Part of a small language model's weights: RMSNorm before each block.
Each number is 50 + 10 x the weight over its row's rms, rounded and kept within 0 to 99. Layers, rows and columns count from 0. The size before them is the row's rms in percent of the matrix's.

# layer 4 MLP gate, 768x192, rms 0.143, rows 72-144, columns 96-191
096:53 54 47 47 66 49 60 51 50 54 57 73 49 44 54 34 49 43 32 55 58 42 56 67 51 34 44 36 43 55 33 39 50 64 64 33 59 38 51 44 50 42 62 58 52 55 55 58 43 53 42 53 43 54 24 51 56 34 53 54 54 40 63 47 33 51 62 55 44 49 32 51 65 60 57 46 48 55 50 56 50 63 41 51 60 58 57 34 45 45 48 33 48 44 40 29
097:43 25 64 47 40 54 49 43 44 42 50 58 59 57 46 56 47 35 55 51 49 43 51 45 53 39 54 67 30 37 68 43 49 59 44 47 41 47 54 53 50 50 60 39 37 51 63 41 54 60 41 62 44 57 59 30 52 46 63 57 52 67 46 40 41 51 51 69 52 73 34 64 30 55 53 59 67 40 43 53 64 31 27 28 56 50 64 40 70 54 52 43 44 49 37 42
101:51 41 66 52 58 41 44 53 60 39 47 49 58 34 59 51 30 54 53 41 43 63 60 53 51 54 41 50 40 40 54 59 37 53 39 70 57 53 48 45 48 33 62 34 50 55 44 57 42 55 44 60 37 48 51 70 63 42 54 47 57 64 56 49 59 54 37 49 51 40 35 48 52 36 38 66 34 59 51 33 68 64 46 45 36 49 39 51 58 37 71 68 45 61 58 40
094:56 50 62 44 36 54 54 45 38 47 56 37 47 63 45 47 55 37 52 34 45 41 47 39 53 62 53 58 55 36 47 64 58 64 58 53 66 52 55 41 50 64 60 48 55 41 33 48 47 32 48 36 57 59 49 56 41 46 67 39 67 57 73 40 69 55 42 55 39 72 38 39 40 29 44 61 48 45 42 68 52 38 50 45 43 50 46 63 50 45 57 48 56 53 56 51
093:46 30 51 33 35 48 56 23 40 54 50 43 56 49 40 40 55 32 59 66 61 56 52 65 58 58 46 57 51 50 48 57 56 53 59 45 53 60 29 53 54 53 61 68 47 53 59 59 52 47 58 55 59 61 62 42 49 47 56 56 56 67 44 59 45 39 34 25 43 71 50 39 47 49 54 35 33 52 53 64 44 62 44 53 47 41 42 42 44 46 65 59 46 53 46 43
089:57 43 52 42 58 52 51 33 39 45 41 58 46 53 58 49 44 47 55 41 41 53 59 45 55 57 60 41 40 46 53 57 45 48 49 52 61 50 50 17 48 53 42 55 66 52 40 48 36 52 49 50 58 53 39 51 40 59 38 57 56 55 54 48 68 50 56 48 47 47 62 39 56 46 41 44 62 35 55 62 51 56 62 52 44 48 40 59 57 41 68 27 50 49 51 58
100:49 60 31 39 39 51 50 49 63 38 56 58 62 44 41 57 41 68 65 36 54 54 61 55 60 40 45 48 54 60 24 52 46 36 34 43 47 58 60 46 52 37 51 40 31 43 36 43 49 39 58 36 55 70 58 44 57 43 39 28 49 48 35 52 70 40 59 53 33 52 54 37 60 63 51 55 42 54 52 65 69 48 43 54 39 58 41 63 44 46 66 58 36 59 46 44
106:40 33 48 45 51 54 48 61 65 46 62 42 63 54 42 51 57 35 39 48 40 52 50 51 46 50 65 82 37 37 47 57 60 37 49 48 46 57 58 47 56 55 78 39 44 54 47 47 62 53 61 48 52 40 46 51 41 59 50 47 49 58 57 48 70 73 55 50 58 64 37 69 47 61 58 53 44 43 55 37 55 53 54 45 52 46 32 52 67 39 49 45 47 56 47 31
096:45 33 51 52 44 42 41 51 38 46 34 40 58 38 50 61 54 54 59 47 45 50 59 65 37 54 65 34 57 40 66 45 57 37 82 55 52 58 45 49 45 46 56 45 41 48 53 35 29 54 56 31 62 65 37 36 51 46 75 41 63 36 50 41 23 35 54 44 43 46 48 47 47 52 65 30 51 42 32 66 51 40 54 49 34 40 48 43 51 50 58 61 58 67 32 55
104:44 32 49 42 54 57 41 45 46 71 39 50 52 49 51 41 51 48 55 55 49 38 43 46 71 49 53 64 41 55 59 42 63 59 51 65 60 34 49 33 59 29 55 47 66 64 45 46 35 53 60 65 57 58 34 45 53 54 33 53 45 56 28 50 60 69 58 64 65 50 68 49 59 44 49 52 38 64 51 44 51 36 76 56 40 65 25 66 51 44 53 54 44 57 59 37
102:64 50 58 57 63 48 47 22 37 57 45 42 57 48 52 54 32 45 54 33 61 44 63 60 66 51 36 41 54 50 49 45 30 60 47 62 43 58 58 51 48 57 62 61 41 52 60 45 66 55 53 60 47 39 28 56 41 41 55 64 52 56 64 48 36 40 46 49 54 41 53 57 45 45 66 42 44 54 71 35 52 52 58 52 45 60 51 43 52 57 54 45 51 20 74 51
097:50 59 27 73 36 49 55 33 52 30 32 47 50 55 44 73 42 49 41 38 35 49 52 45 33 31 40 42 37 53 47 62 40 41 47 48 55 36 40 45 26 47 57 50 28 37 39 31 60 41 50 45 41 30 44 43 64 55 30 60 53 50 57 55 41 51 58 60 57 75 47 65 39 41 47 48 55 51 49 45 57 38 40 54 39 29 55 44 47 43 44 51 56 47 35 68
095:59 50 39 44 49 45 48 45 39 41 49 48 40 46 45 59 55 63 58 66 41 59 50 51 61 49 47 48 35 54 47 30 42 61 50 51 52 72 59 52 39 47 62 51 34 57 59 53 33 44 35 49 52 37 46 71 65 67 45 44 52 39 50 35 61 63 44 62 32 72 42 50 69 56 44 38 62 42 51 52 44 30 49 37 37 28 62 60 45 56 64 39 57 63 70 46
103:53 44 60 40 39 50 42 50 64 45 29 53 59 52 67 37 40 44 48 53 40 46 44 46 68 47 61 57 42 46 47 22 59 67 40 46 61 40 50 50 44 41 57 58 40 41 37 61 45 60 66 45 41 50 52 50 36 49 48 38 47 42 52 37 63 54 56 69 42 44 51 35 35 57 48 46 43 47 41 34 65 47 67 55 48 57 45 37 61 51 57 47 39 41 58 51
094:63 51 49 45 62 43 29 33 40 63 61 48 40 54 51 62 48 41 63 43 55 58 48 46 57 56 66 36 58 44 52 60 25 55 50 63 64 52 39 59 40 57 45 45 64 50 36 47 42 50 58 54 60 39 38 46 62 55 56 44 50 51 45 42 47 50 40 60 62 40 53 46 45 32 32 47 36 58 40 39 54 48 47 67 48 57 41 24 53 31 50 59 66 53 53 34
104:53 61 44 52 55 51 51 49 51 69 56 56 65 48 51 26 66 48 36 40 55 40 60 44 36 55 58 52 41 52 38 67 64 38 41 44 36 28 45 47 40 48 39 56 54 49 48 54 60 47 40 57 45 54 61 43 55 55 37 69 72 67 42 66 53 51 54 39 38 49 37 47 40 39 57 52 63 35 54 62 42 62 45 51 53 50 52 39 41 44 56 45 38 63 51 46
109:40 35 58 51 34 36 43 45 57 38 28 48 64 56 28 41 57 57 56 54 43 45 55 35 67 52 61 41 58 51 32 55 53 42 48 68 53 52 44 38 40 41 32 60 40 48 54 53 48 56 51 45 57 50 33 28 48 47 59 57 52 51 52 65 43 43 69 57 45 46 54 26 63 46 33 48 27 57 64 52 50 45 41 43 51 43 56 52 77 50 51 52 37 54 43 48
098:43 46 61 57 44 49 50 48 54 61 65 39 47 50 46 50 48 53 48 55 49 46 48 57 37 42 60 54 51 49 52 38 54 48 54 38 31 36 68 65 64 45 33 42 55 52 54 40 68 42 36 54 24 33 36 48 43 60 53 61 49 65 57 59 47 44 61 56 55 39 21 48 55 53 51 53 47 62 65 53 35 40 61 53 53 50 47 42 64 55 53 59 48 54 53 37
098:63 46 56 57 47 42 56 59 30 59 47 36 39 46 38 59 41 55 58 39 52 59 44 41 24 73 48 57 41 57 47 44 32 44 55 67 46 37 46 40 48 48 44 31 50 51 62 54 42 66 50 52 31 45 54 44 58 56 48 35 46 51 54 53 57 49 45 52 53 63 34 42 37 51 49 40 45 49 43 47 49 58 51 71 41 65 46 33 56 30 48 58 44 51 30 47
101:39 37 44 47 52 51 40 42 57 55 45 42 29 57 53 56 46 41 55 61 61 53 70 52 47 58 36 53 40 38 32 68 43 74 59 49 62 64 57 48 48 48 53 41 50 41 47 57 67 57 62 60 37 48 41 34 52 31 45 60 61 48 37 44 32 43 51 56 53 55 42 34 48 42 34 48 36 58 65 37 62 66 68 47 51 24 44 46 53 58 48 52 56 59 46 25
101:40 37 49 58 46 51 41 68 73 37 59 55 56 52 33 40 33 71 42 44 61 48 44 41 52 58 68 38 55 56 57 43 40 51 60 46 58 35 39 62 53 54 54 37 67 58 51 60 51 54 61 39 47 42 45 64 35 47 63 52 46 42 53 49 59 56 53 40 53 64 53 24 48 56 51 54 60 40 39 46 47 50 38 42 46 35 76 46 56 47 64 43 32 38 73 47
097:50 65 60 53 43 73 48 57 38 48 54 54 66 61 42 58 51 38 58 34 51 57 44 63 52 48 41 45 48 51 59 67 48 48 51 42 53 49 55 42 48 58 23 47 30 61 51 51 52 43 39 44 30 35 66 58 48 49 46 49 61 51 48 56 53 53 56 57 48 43 27 69 57 53 31 48 58 52 51 46 38 47 54 67 29 24 50 66 64 56 45 60 53 54 32 64
097:38 43 33 52 51 65 65 41 57 38 54 52 66 57 41 62 39 50 61 48 43 52 67 50 71 63 56 55 35 65 62 52 43 73 46 57 59 51 38 56 46 40 53 47 39 52 45 54 44 61 38 52 42 62 81 59 46 59 47 72 32 53 45 40 42 49 48 60 58 55 39 60 44 47 33 50 51 47 70 52 53 51 51 57 48 31 28 41 41 48 29 52 47 33 60 40
092:50 47 57 60 45 60 49 42 28 32 39 40 68 56 44 59 50 50 46 43 36 56 42 47 38 53 41 44 72 49 54 45 53 44 45 31 55 44 47 58 51 55 41 54 62 65 53 44 57 58 53 39 43 47 46 43 41 30 54 51 61 46 53 46 44 42 39 43 49 37 38 69 36 48 56 46 22 60 55 47 56 31 67 46 49 58 49 59 66 60 34 53 70 56 57 51
101:68 48 39 46 60 57 50 56 46 54 56 58 51 70 36 36 43 42 67 42 51 49 47 52 42 56 41 53 51 43 49 72 46 57 50 64 43 52 65 40 50 58 47 32 48 41 46 43 53 70 54 30 55 41 52 57 51 43 43 66 63 34 50 51 33 49 43 68 50 38 54 45 36 44 53 37 55 55 51 50 37 56 54 62 78 48 58 60 39 53 57 41 53 39 49 58
101:35 41 58 56 51 57 47 46 48 62 39 58 36 61 65 54 69 46 47 58 43 29 52 58 49 67 42 62 41 47 78 55 54 56 43 48 42 62 25 48 49 50 47 48 58 48 32 50 54 46 51 51 55 54 44 51 32 48 57 52 76 45 57 46 40 39 51 49 37 41 47 59 59 58 48 33 51 41 49 69 62 38 65 42 36 38 59 30 75 42 56 47 47 61 39 55
104:44 43 49 45 58 55 47 63 62 36 64 71 48 51 45 56 51 65 29 42 45 48 65 44 63 59 47 47 53 51 49 57 59 57 53 61 61 49 50 42 44 59 51 53 38 38 69 58 49 41 30 49 47 49 62 56 54 63 48 67 48 56 40 57 49 33 50 44 54 48 71 53 55 50 43 51 43 62 37 53 53 61 57 58 58 55 55 35 72 53 54 47 70 62 50 57
104:60 55 42 65 58 51 49 40 45 56 49 56 34 48 54 47 52 48 49 39 44 64 47 63 48 55 51 29 51 47 58 45 40 39 43 44 44 55 52 51 60 66 38 34 37 48 66 65 58 55 47 48 48 72 57 59 42 64 54 55 50 43 66 53 67 53 54 53 31 39 49 44 34 39 55 40 52 58 49 44 47 64 54 61 27 63 44 42 65 44 49 40 70 50 65 53
101:35 47 38 50 54 41 42 49 52 60 62 46 56 65 45 19 60 66 45 40 52 61 57 49 56 60 50 54 46 38 62 61 28 65 24 42 34 47 45 41 36 40 73 32 47 43 38 55 53 59 57 55 48 61 41 47 44 44 44 49 62 45 68 56 41 36 58 53 57 61 36 65 50 59 61 64 58 47 59 61 53 48 28 41 48 39 55 34 60 66 44 44 51 39 53 54
095:44 26 58 50 63 49 51 53 44 42 36 43 59 40 51 56 45 48 33 48 51 54 42 49 62 67 73 55 47 61 73 62 57 31 48 62 67 50 50 37 69 46 34 35 49 52 49 67 56 57 46 65 43 57 49 74 24 47 48 49 57 68 59 48 35 43 31 49 62 50 33 52 48 37 49 22 48 50 38 55 60 50 75 45 45 60 52 36 54 54 56 39 45 46 62 53
097:38 41 40 42 51 37 56 63 45 40 53 30 46 44 53 41 61 55 66 66 35 45 55 62 58 49 55 34 56 44 39 55 42 57 46 43 56 37 37 25 57 52 43 58 55 37 51 55 54 62 51 49 40 42 51 77 55 48 55 59 43 31 37 43 44 52 69 58 63 65 53 38 39 60 30 49 44 42 37 49 42 35 62 47 83 57 54 52 63 61 35 56 54 46 38 62
100:37 48 62 50 44 34 47 49 42 45 55 57 42 44 38 48 30 48 31 64 62 63 56 48 51 44 48 48 52 40 26 40 44 66 34 54 64 50 37 51 56 54 54 55 42 61 31 60 42 26 55 26 63 55 53 57 38 60 38 57 42 69 37 54 30 45 51 62 45 51 41 39 68 47 46 49 38 29 43 47 62 50 62 50 52 54 54 50 35 51 68 42 49 41 58 38
097:59 63 38 64 45 43 58 45 61 46 49 60 45 67 35 43 63 45 74 41 26 50 67 39 48 57 63 49 53 44 54 46 57 55 37 55 56 32 48 43 54 52 62 60 56 59 45 63 67 55 45 65 44 63 58 53 41 33 72 54 40 52 43 51 44 54 44 56 54 39 55 59 49 40 34 47 75 58 58 39 62 61 44 46 36 63 34 44 56 35 54 54 44 41 59 55
100:40 59 51 53 42 49 43 54 50 37 39 41 61 48 60 51 58 52 62 46 54 42 25 55 62 28 60 51 40 53 50 32 51 48 61 41 45 46 42 68 52 44 52 59 67 50 47 59 51 53 53 48 53 48 40 40 53 38 32 58 40 55 63 60 49 59 42 61 27 76 60 40 47 31 42 46 30 56 65 59 55 46 55 34 57 45 50 33 58 35 54 31 49 51 54 64
091:35 55 46 43 49 46 57 46 40 61 47 54 47 76 58 51 61 51 43 50 58 58 65 56 42 58 46 42 23 56 45 62 56 50 55 56 40 63 41 50 62 40 62 47 45 54 36 41 49 33 45 45 30 58 50 35 43 53 57 46 39 60 45 65 50 54 29 39 63 55 48 67 36 52 64 48 39 48 52 52 51 37 41 56 38 39 62 53 41 59 60 62 35 51 58 51
098:53 59 40 62 38 71 37 57 74 42 61 55 44 59 47 48 44 46 47 47 66 43 36 35 55 61 48 38 44 40 57 37 53 69 37 37 38 34 68 31 51 60 56 58 50 34 45 40 46 47 24 67 48 47 39 55 48 47 55 50 45 36 63 30 62 37 39 46 54 32 54 44 62 48 61 48 56 54 44 59 64 56 67 61 41 60 48 50 52 58 49 54 61 49 43 63
097:49 64 64 63 51 61 37 47 38 56 45 48 45 44 49 44 25 58 62 54 63 82 63 62 50 57 56 44 38 42 63 64 59 50 43 44 41 54 39 59 42 49 35 51 49 38 34 42 33 35 42 65 50 47 42 58 50 64 48 38 40 34 47 39 50 55 50 52 37 50 66 57 55 46 60 39 34 46 36 38 68 60 52 45 56 53 45 37 56 45 41 52 53 49 68 70
097:61 63 48 54 63 59 68 54 55 52 40 41 44 59 35 64 60 48 53 52 52 46 66 46 49 38 58 41 45 46 42 37 48 54 39 58 65 50 51 70 54 63 54 53 48 39 43 55 67 37 43 40 46 49 50 45 36 70 58 65 52 61 51 46 42 51 64 65 43 41 44 61 45 32 40 55 31 56 43 33 66 53 43 33 32 33 59 55 48 62 47 54 44 32 59 36
100:48 42 62 59 61 58 40 47 40 42 50 46 67 54 48 28 43 58 51 54 38 37 58 45 51 48 60 51 53 50 65 39 47 51 49 50 56 61 64 50 62 54 64 67 35 56 72 32 46 43 45 47 54 29 35 41 36 52 53 27 48 38 56 55 48 56 62 53 52 56 24 42 42 47 55 39 61 44 55 37 47 39 34 54 50 55 36 31 40 55 56 37 46 65 59 43
101:64 44 54 51 57 46 62 67 56 51 59 40 70 71 54 39 64 54 45 56 58 65 46 71 57 57 62 46 44 50 59 50 65 42 45 40 47 55 46 48 44 32 54 54 38 52 48 41 54 54 47 48 28 54 59 60 48 72 48 58 74 44 62 56 60 56 55 58 45 63 59 50 61 46 56 52 57 53 47 39 35 43 44 63 65 56 45 50 47 40 58 57 30 62 56 50
098:50 59 48 53 30 72 43 60 52 51 53 41 60 61 36 58 33 33 39 33 46 45 51 48 66 50 43 45 44 45 58 49 44 63 36 56 56 55 54 54 56 54 72 42 37 59 31 57 56 46 48 35 41 30 52 41 45 24 35 54 46 56 60 71 35 46 66 68 45 43 51 63 50 41 50 48 50 55 23 65 47 50 40 67 45 65 42 38 33 63 62 43 54 39 56 58
096:33 41 44 58 58 63 42 38 66 60 54 37 28 46 54 40 48 41 40 73 47 47 54 65 44 49 60 30 49 49 52 49 41 57 60 33 51 66 45 55 58 50 50 50 70 60 48 31 57 62 68 49 40 60 47 72 51 38 34 36 56 48 47 51 52 53 57 48 45 45 33 53 56 51 49 52 29 37 51 73 61 52 62 41 48 55 62 59 49 36 60 68 38 62 46 41
098:33 47 47 50 39 60 37 64 50 60 52 72 55 52 54 60 41 47 39 49 53 53 54 54 47 54 70 55 39 42 38 18 58 59 39 59 52 64 35 44 48 45 44 31 52 60 52 60 55 49 46 54 48 48 50 56 49 46 45 36 43 51 42 50 57 48 31 46 49 58 39 50 49 53 59 59 55 50 69 50 45 44 43 62 57 51 54 49 48 34 50 55 57 63 67 58
107:30 36 57 59 62 41 43 57 47 44 60 41 56 37 52 42 55 47 55 54 53 56 43 46 53 55 40 43 46 47 62 42 40 61 44 47 54 47 42 34 56 40 75 43 56 42 49 58 55 64 52 45 66 47 35 67 60 50 70 52 44 35 46 49 40 53 69 43 53 47 47 52 59 61 56 45 34 51 47 59 52 55 48 54 59 51 42 42 25 48 61 46 58 41 55 43
098:53 50 34 40 42 53 61 48 51 41 65 35 38 51 41 43 40 38 53 35 55 51 47 59 65 35 45 57 37 52 65 41 42 42 58 47 38 69 44 45 76 68 55 37 56 56 47 39 61 41 56 54 51 64 71 45 30 44 52 32 56 52 55 40 43 38 40 29 58 57 44 50 50 39 46 42 48 56 60 52 66 56 52 54 77 50 43 55 62 54 43 54 51 57 59 45
096:50 44 51 46 37 42 50 57 56 51 46 64 45 50 46 59 41 39 48 41 54 58 51 61 48 44 45 36 62 60 46 39 38 60 49 41 62 48 32 54 62 33 51 51 38 42 45 46 48 54 40 69 47 50 49 71 54 52 69 54 49 39 51 48 46 25 38 46 61 63 69 60 67 65 57 46 48 50 46 40 55 54 54 49 42 46 42 44 63 73 50 34 55 64 61 58
095:37 40 49 42 42 42 49 55 42 42 54 69 58 41 62 65 64 47 52 63 53 63 45 42 54 69 46 51 48 47 71 66 43 65 64 46 41 40 53 53 54 45 50 40 32 51 38 64 56 60 53 60 61 48 49 57 35 60 48 49 42 49 40 68 55 39 64 32 41 43 53 56 34 53 66 50 45 62 54 46 47 48 39 66 30 46 46 61 58 37 33 55 54 60 40 69
102:34 56 47 50 59 38 39 48 35 31 62 32 41 42 31 52 53 38 56 23 69 47 61 59 52 48 46 37 46 49 70 42 61 64 67 60 46 43 60 43 54 34 43 52 49 32 48 52 33 47 58 67 53 66 63 47 40 51 53 42 62 44 54 43 61 63 39 51 50 52 64 52 49 53 45 42 58 50 47 45 64 64 55 54 47 39 49 54 64 44 54 50 50 71 53 43
098:45 54 47 50 55 52 46 45 59 48 54 53 51 58 72 41 52 54 72 54 44 46 30 55 51 66 76 54 50 63 51 35 48 51 52 50 48 53 37 49 54 53 46 67 42 40 51 48 48 56 47 43 61 46 55 39 62 61 41 47 47 61 47 39 45 40 55 48 37 69 30 56 51 59 62 43 54 39 61 70 70 52 30 60 33 55 47 54 62 62 40 69 52 45 43 43
100:30 56 54 60 50 43 61 51 61 55 44 65 49 40 50 62 43 26 57 49 49 43 38 61 59 32 56 56 46 47 32 53 71 45 47 34 63 33 50 41 59 53 64 58 69 67 46 44 58 46 53 35 44 45 57 43 50 45 40 55 45 47 59 66 41 69 44 54 55 53 21 41 56 42 50 36 61 67 46 51 32 36 41 43 51 51 54 51 57 39 53 55 47 46 48 51
095:31 55 59 64 47 39 47 38 60 54 40 64 66 59 42 41 44 55 43 34 53 58 56 50 46 33 54 48 53 57 43 36 70 65 54 57 50 53 64 65 50 32 38 53 53 58 54 61 55 44 44 44 38 51 36 38 55 47 68 52 40 37 48 43 51 47 50 50 52 67 51 55 44 69 77 50 43 50 42 48 56 66 41 31 63 40 52 49 44 56 39 53 73 57 53 62
105:45 48 47 48 29 38 50 39 31 59 50 61 57 54 39 45 59 62 38 31 06 53 51 57 55 51 52 39 50 47 54 56 63 60 48 65 46 50 41 50 57 48 43 44 39 36 57 60 53 55 50 66 55 54 55 57 46 55 62 55 57 65 42 63 37 62 49 54 52 65 47 69 56 60 41 42 47 44 43 53 29 41 49 46 60 53 34 63 51 63 39 64 48 56 68 42
097:62 34 65 34 22 58 54 63 43 41 38 61 62 64 57 48 56 61 68 46 56 56 62 53 44 54 50 40 44 54 47 56 36 53 54 58 64 59 48 47 49 60 52 47 49 56 44 54 59 34 52 55 44 43 55 63 55 62 55 56 55 47 47 59 48 59 73 36 43 51 58 55 44 60 51 50 65 60 58 32 62 45 55 50 54 53 21 59 52 56 51 49 35 47 47 46
125:53 37 63 39 46 40 37 49 39 51 60 52 46 66 47 64 43 55 45 50 50 59 59 32 55 54 64 42 58 47 21 70 48 42 42 35 65 37 32 37 44 49 45 62 35 47 52 54 44 27 24 30 40 50 50 68 61 63 66 54 50 56 53 64 65 50 41 61 45 59 45 56 62 42 30 65 42 52 55 30 49 42 41 33 57 55 57 55 55 58 54 48 49 51 53 54
102:60 49 43 55 44 50 46 59 47 38 39 56 41 59 57 48 45 62 53 48 71 50 33 49 29 57 71 46 30 52 49 70 55 52 50 44 50 53 35 40 64 60 62 59 51 50 44 52 40 51 19 56 38 48 28 63 33 53 41 49 49 39 53 58 57 34 63 46 54 38 45 42 40 47 45 63 31 38 57 59 57 62 58 70 43 40 59 60 52 43 55 61 57 49 49 51
103:34 54 27 63 59 59 26 47 39 45 53 56 49 57 54 31 53 50 42 65 39 60 48 43 58 38 47 49 49 61 50 47 50 42 56 62 42 65 59 54 44 56 41 65 37 47 48 52 42 49 33 56 35 55 42 37 43 59 41 42 44 56 64 56 75 57 27 40 47 50 49 57 50 27 41 57 40 61 46 45 49 46 70 52 48 47 52 54 61 58 36 63 45 69 58 47
097:38 32 48 54 66 65 44 55 40 55 50 37 38 65 43 58 52 39 62 46 60 46 30 41 62 48 40 54 54 44 64 47 46 53 37 46 53 65 43 48 46 33 57 49 54 59 49 50 48 49 38 63 61 49 57 50 52 49 37 49 57 47 53 51 58 83 36 67 51 57 47 56 43 60 55 55 56 56 50 48 50 41 43 37 52 48 41 60 43 49 47 47 40 59 71 44
088:50 50 66 51 60 51 64 59 47 60 60 47 39 55 30 44 27 39 49 41 49 52 53 41 43 40 41 43 64 37 84 63 39 59 47 37 43 35 40 57 58 54 45 58 42 38 58 38 48 61 52 43 58 40 52 57 62 50 46 41 60 50 52 40 38 50 49 54 61 64 53 47 49 47 52 45 52 29 59 81 38 54 42 58 40 41 71 44 69 34 38 65 42 53 54 39
102:52 47 48 62 70 53 54 45 46 57 53 54 40 54 61 52 50 43 26 56 38 51 61 56 51 47 58 35 48 53 69 35 46 55 28 42 58 40 51 54 39 46 67 48 58 60 26 51 51 44 45 46 45 45 30 46 51 55 60 57 46 51 66 58 52 65 50 47 65 41 35 48 52 44 66 51 60 41 49 60 42 49 55 39 53 56 37 42 63 63 48 50 53 48 54 66
103:66 44 40 55 63 39 48 50 66 42 50 58 46 45 57 39 49 42 66 42 46 41 55 45 56 49 50 66 53 57 64 56 37 40 58 70 50 46 66 71 64 55 48 45 59 56 50 58 53 73 37 56 47 51 77 37 56 52 41 57 52 37 44 55 56 33 66 61 55 59 23 39 37 36 57 37 41 54 57 53 66 59 39 46 48 36 28 52 53 60 47 42 46 52 54 32
096:52 59 50 45 61 52 47 40 43 60 51 42 39 53 47 42 67 66 67 53 39 72 51 31 40 58 57 40 60 63 45 61 63 54 41 42 46 48 57 47 52 46 63 44 45 60 61 38 54 56 40 53 42 35 47 36 48 56 49 53 34 51 38 46 28 49 61 33 36 61 64 57 50 52 46 52 66 44 45 47 40 44 51 30 55 52 41 62 55 47 35 38 41 53 47 55
104:55 51 45 43 54 50 43 36 57 47 62 36 66 52 64 55 50 34 21 52 42 48 54 42 62 49 32 40 62 36 36 42 74 65 39 31 57 57 56 50 65 36 51 69 37 39 41 33 42 58 39 41 57 62 58 62 56 61 56 52 39 45 51 67 54 40 52 58 47 62 38 51 48 63 38 67 40 53 48 50 56 49 43 59 51 54 49 38 60 51 55 58 60 37 36 50
101:52 62 45 57 41 59 56 59 45 41 29 31 50 58 59 37 35 53 34 42 58 50 61 44 42 39 54 45 57 67 54 60 54 43 55 34 35 56 49 48 57 64 62 48 44 44 46 43 42 41 30 42 51 56 38 55 43 43 56 47 53 48 48 43 32 54 50 59 38 51 62 47 69 54 47 49 53 56 36 38 45 22 59 40 67 44 59 62 68 47 42 64 34 60 49 48
097:61 54 52 50 50 48 69 58 71 46 56 59 63 45 41 71 31 58 51 38 45 67 59 40 41 52 58 49 30 47 68 73 53 67 36 56 59 40 50 35 53 57 62 45 43 49 47 59 35 68 37 52 44 58 45 44 43 43 40 57 62 57 40 51 61 44 64 37 54 53 40 51 45 51 56 49 73 35 69 60 52 52 44 36 54 56 53 53 39 49 74 70 47 41 53 61
093:53 39 48 66 36 44 40 47 55 36 57 43 43 48 42 47 55 40 49 36 58 50 39 43 54 67 48 30 27 54 36 34 55 34 56 62 43 57 52 46 58 40 56 54 71 47 40 47 54 50 46 64 40 58 45 65 62 45 31 53 63 31 43 38 37 59 54 48 51 47 50 31 58 51 43 47 58 49 55 41 54 53 41 37 44 46 36 45 50 34 48 55 50 52 60 39
097:51 39 49 68 58 65 44 67 41 74 56 49 45 31 58 46 42 57 70 52 50 50 48 52 53 62 48 51 58 51 60 54 49 61 60 48 31 55 41 47 60 45 43 48 65 60 51 49 58 32 47 74 40 50 53 54 45 62 54 59 40 45 52 56 53 40 50 40 59 69 46 54 37 35 46 50 64 59 50 58 48 53 45 70 56 42 57 48 59 56 45 51 33 62 33 49
094:57 31 42 55 58 59 60 54 67 43 46 45 67 46 37 62 47 58 53 58 31 44 50 54 26 58 66 37 55 45 50 45 32 60 47 66 64 51 51 39 59 54 76 60 46 75 51 38 38 42 62 60 63 46 55 62 38 83 49 49 56 34 37 33 51 45 53 56 51 47 42 56 34 34 47 44 51 43 56 45 67 56 51 59 59 36 37 69 69 41 56 53 50 57 50 65
096:41 43 63 47 62 40 54 48 58 45 55 63 46 63 52 50 45 53 43 66 49 47 44 56 68 39 49 30 45 41 43 41 33 53 48 46 52 48 58 41 62 55 67 64 45 52 62 61 64 59 39 49 43 49 59 58 50 43 56 71 38 38 56 62 34 45 46 50 56 38 47 55 65 61 46 38 50 58 64 57 42 60 46 43 44 61 44 46 43 58 41 64 45 34 55 35
100:67 36 50 36 63 42 64 54 49 53 69 54 44 51 41 52 47 45 44 62 60 56 59 44 56 65 46 50 51 49 55 42 50 38 49 56 74 57 33 49 59 69 39 51 53 27 49 58 43 39 28 50 44 24 60 42 46 51 33 60 46 54 61 60 40 72 65 48 52 30 41 57 46 58 53 51 35 45 43 42 57 51 57 45 53 48 55 56 54 57 57 61 59 40 41 57
103:53 41 51 66 49 36 56 48 55 45 59 49 53 59 64 51 40 53 34 46 37 59 52 46 40 50 46 48 38 66 46 52 23 46 46 55 55 40 40 48 62 59 57 27 53 52 50 50 47 38 43 57 55 62 46 56 57 63 33 50 40 58 53 49 37 44 52 50 47 66 35 59 48 60 41 45 42 44 73 63 52 50 46 41 50 53 70 63 60 62 28 61 44 54 38 58
104:75 73 46 47 50 48 36 52 44 41 57 45 46 45 53 41 53 64 65 30 55 48 53 70 71 65 55 44 57 59 37 64 55 36 54 43 60 45 41 35 72 65 50 31 64 30 47 49 60 57 66 56 53 50 37 62 53 46 52 43 62 47 45 55 48 49 50 59 47 44 48 58 47 52 51 64 52 58 39 34 45 42 55 50 69 47 48 50 40 59 50 45 46 44 63 71
096:46 55 33 57 65 41 60 47 33 62 54 33 43 52 41 47 58 43 53 75 48 56 50 50 43 55 42 39 44 56 53 49 49 55 40 59 41 43 38 56 48 31 58 52 52 58 55 41 50 56 51 62 20 40 48 53 58 52 38 67 53 62 49 66 49 49 60 35 47 34 58 60 50 54 48 54 63 52 65 52 42 53 69 62 42 73 43 58 40 65 45 54 54 44 60 50
104:63 45 61 37 69 52 66 40 43 48 33 39 50 60 61 59 49 46 56 62 53 51 54 54 37 44 38 70 72 51 63 79 60 45 31 53 66 49 54 50 39 58 65 65 53 56 43 58 58 42 48 47 34 33 40 35 63 51 43 64 51 60 42 64 54 44 41 55 64 52 50 49 49 25 35 62 58 52 33 38 59 59 68 41 50 46 33 56 44 70 43 54 47 48 54 54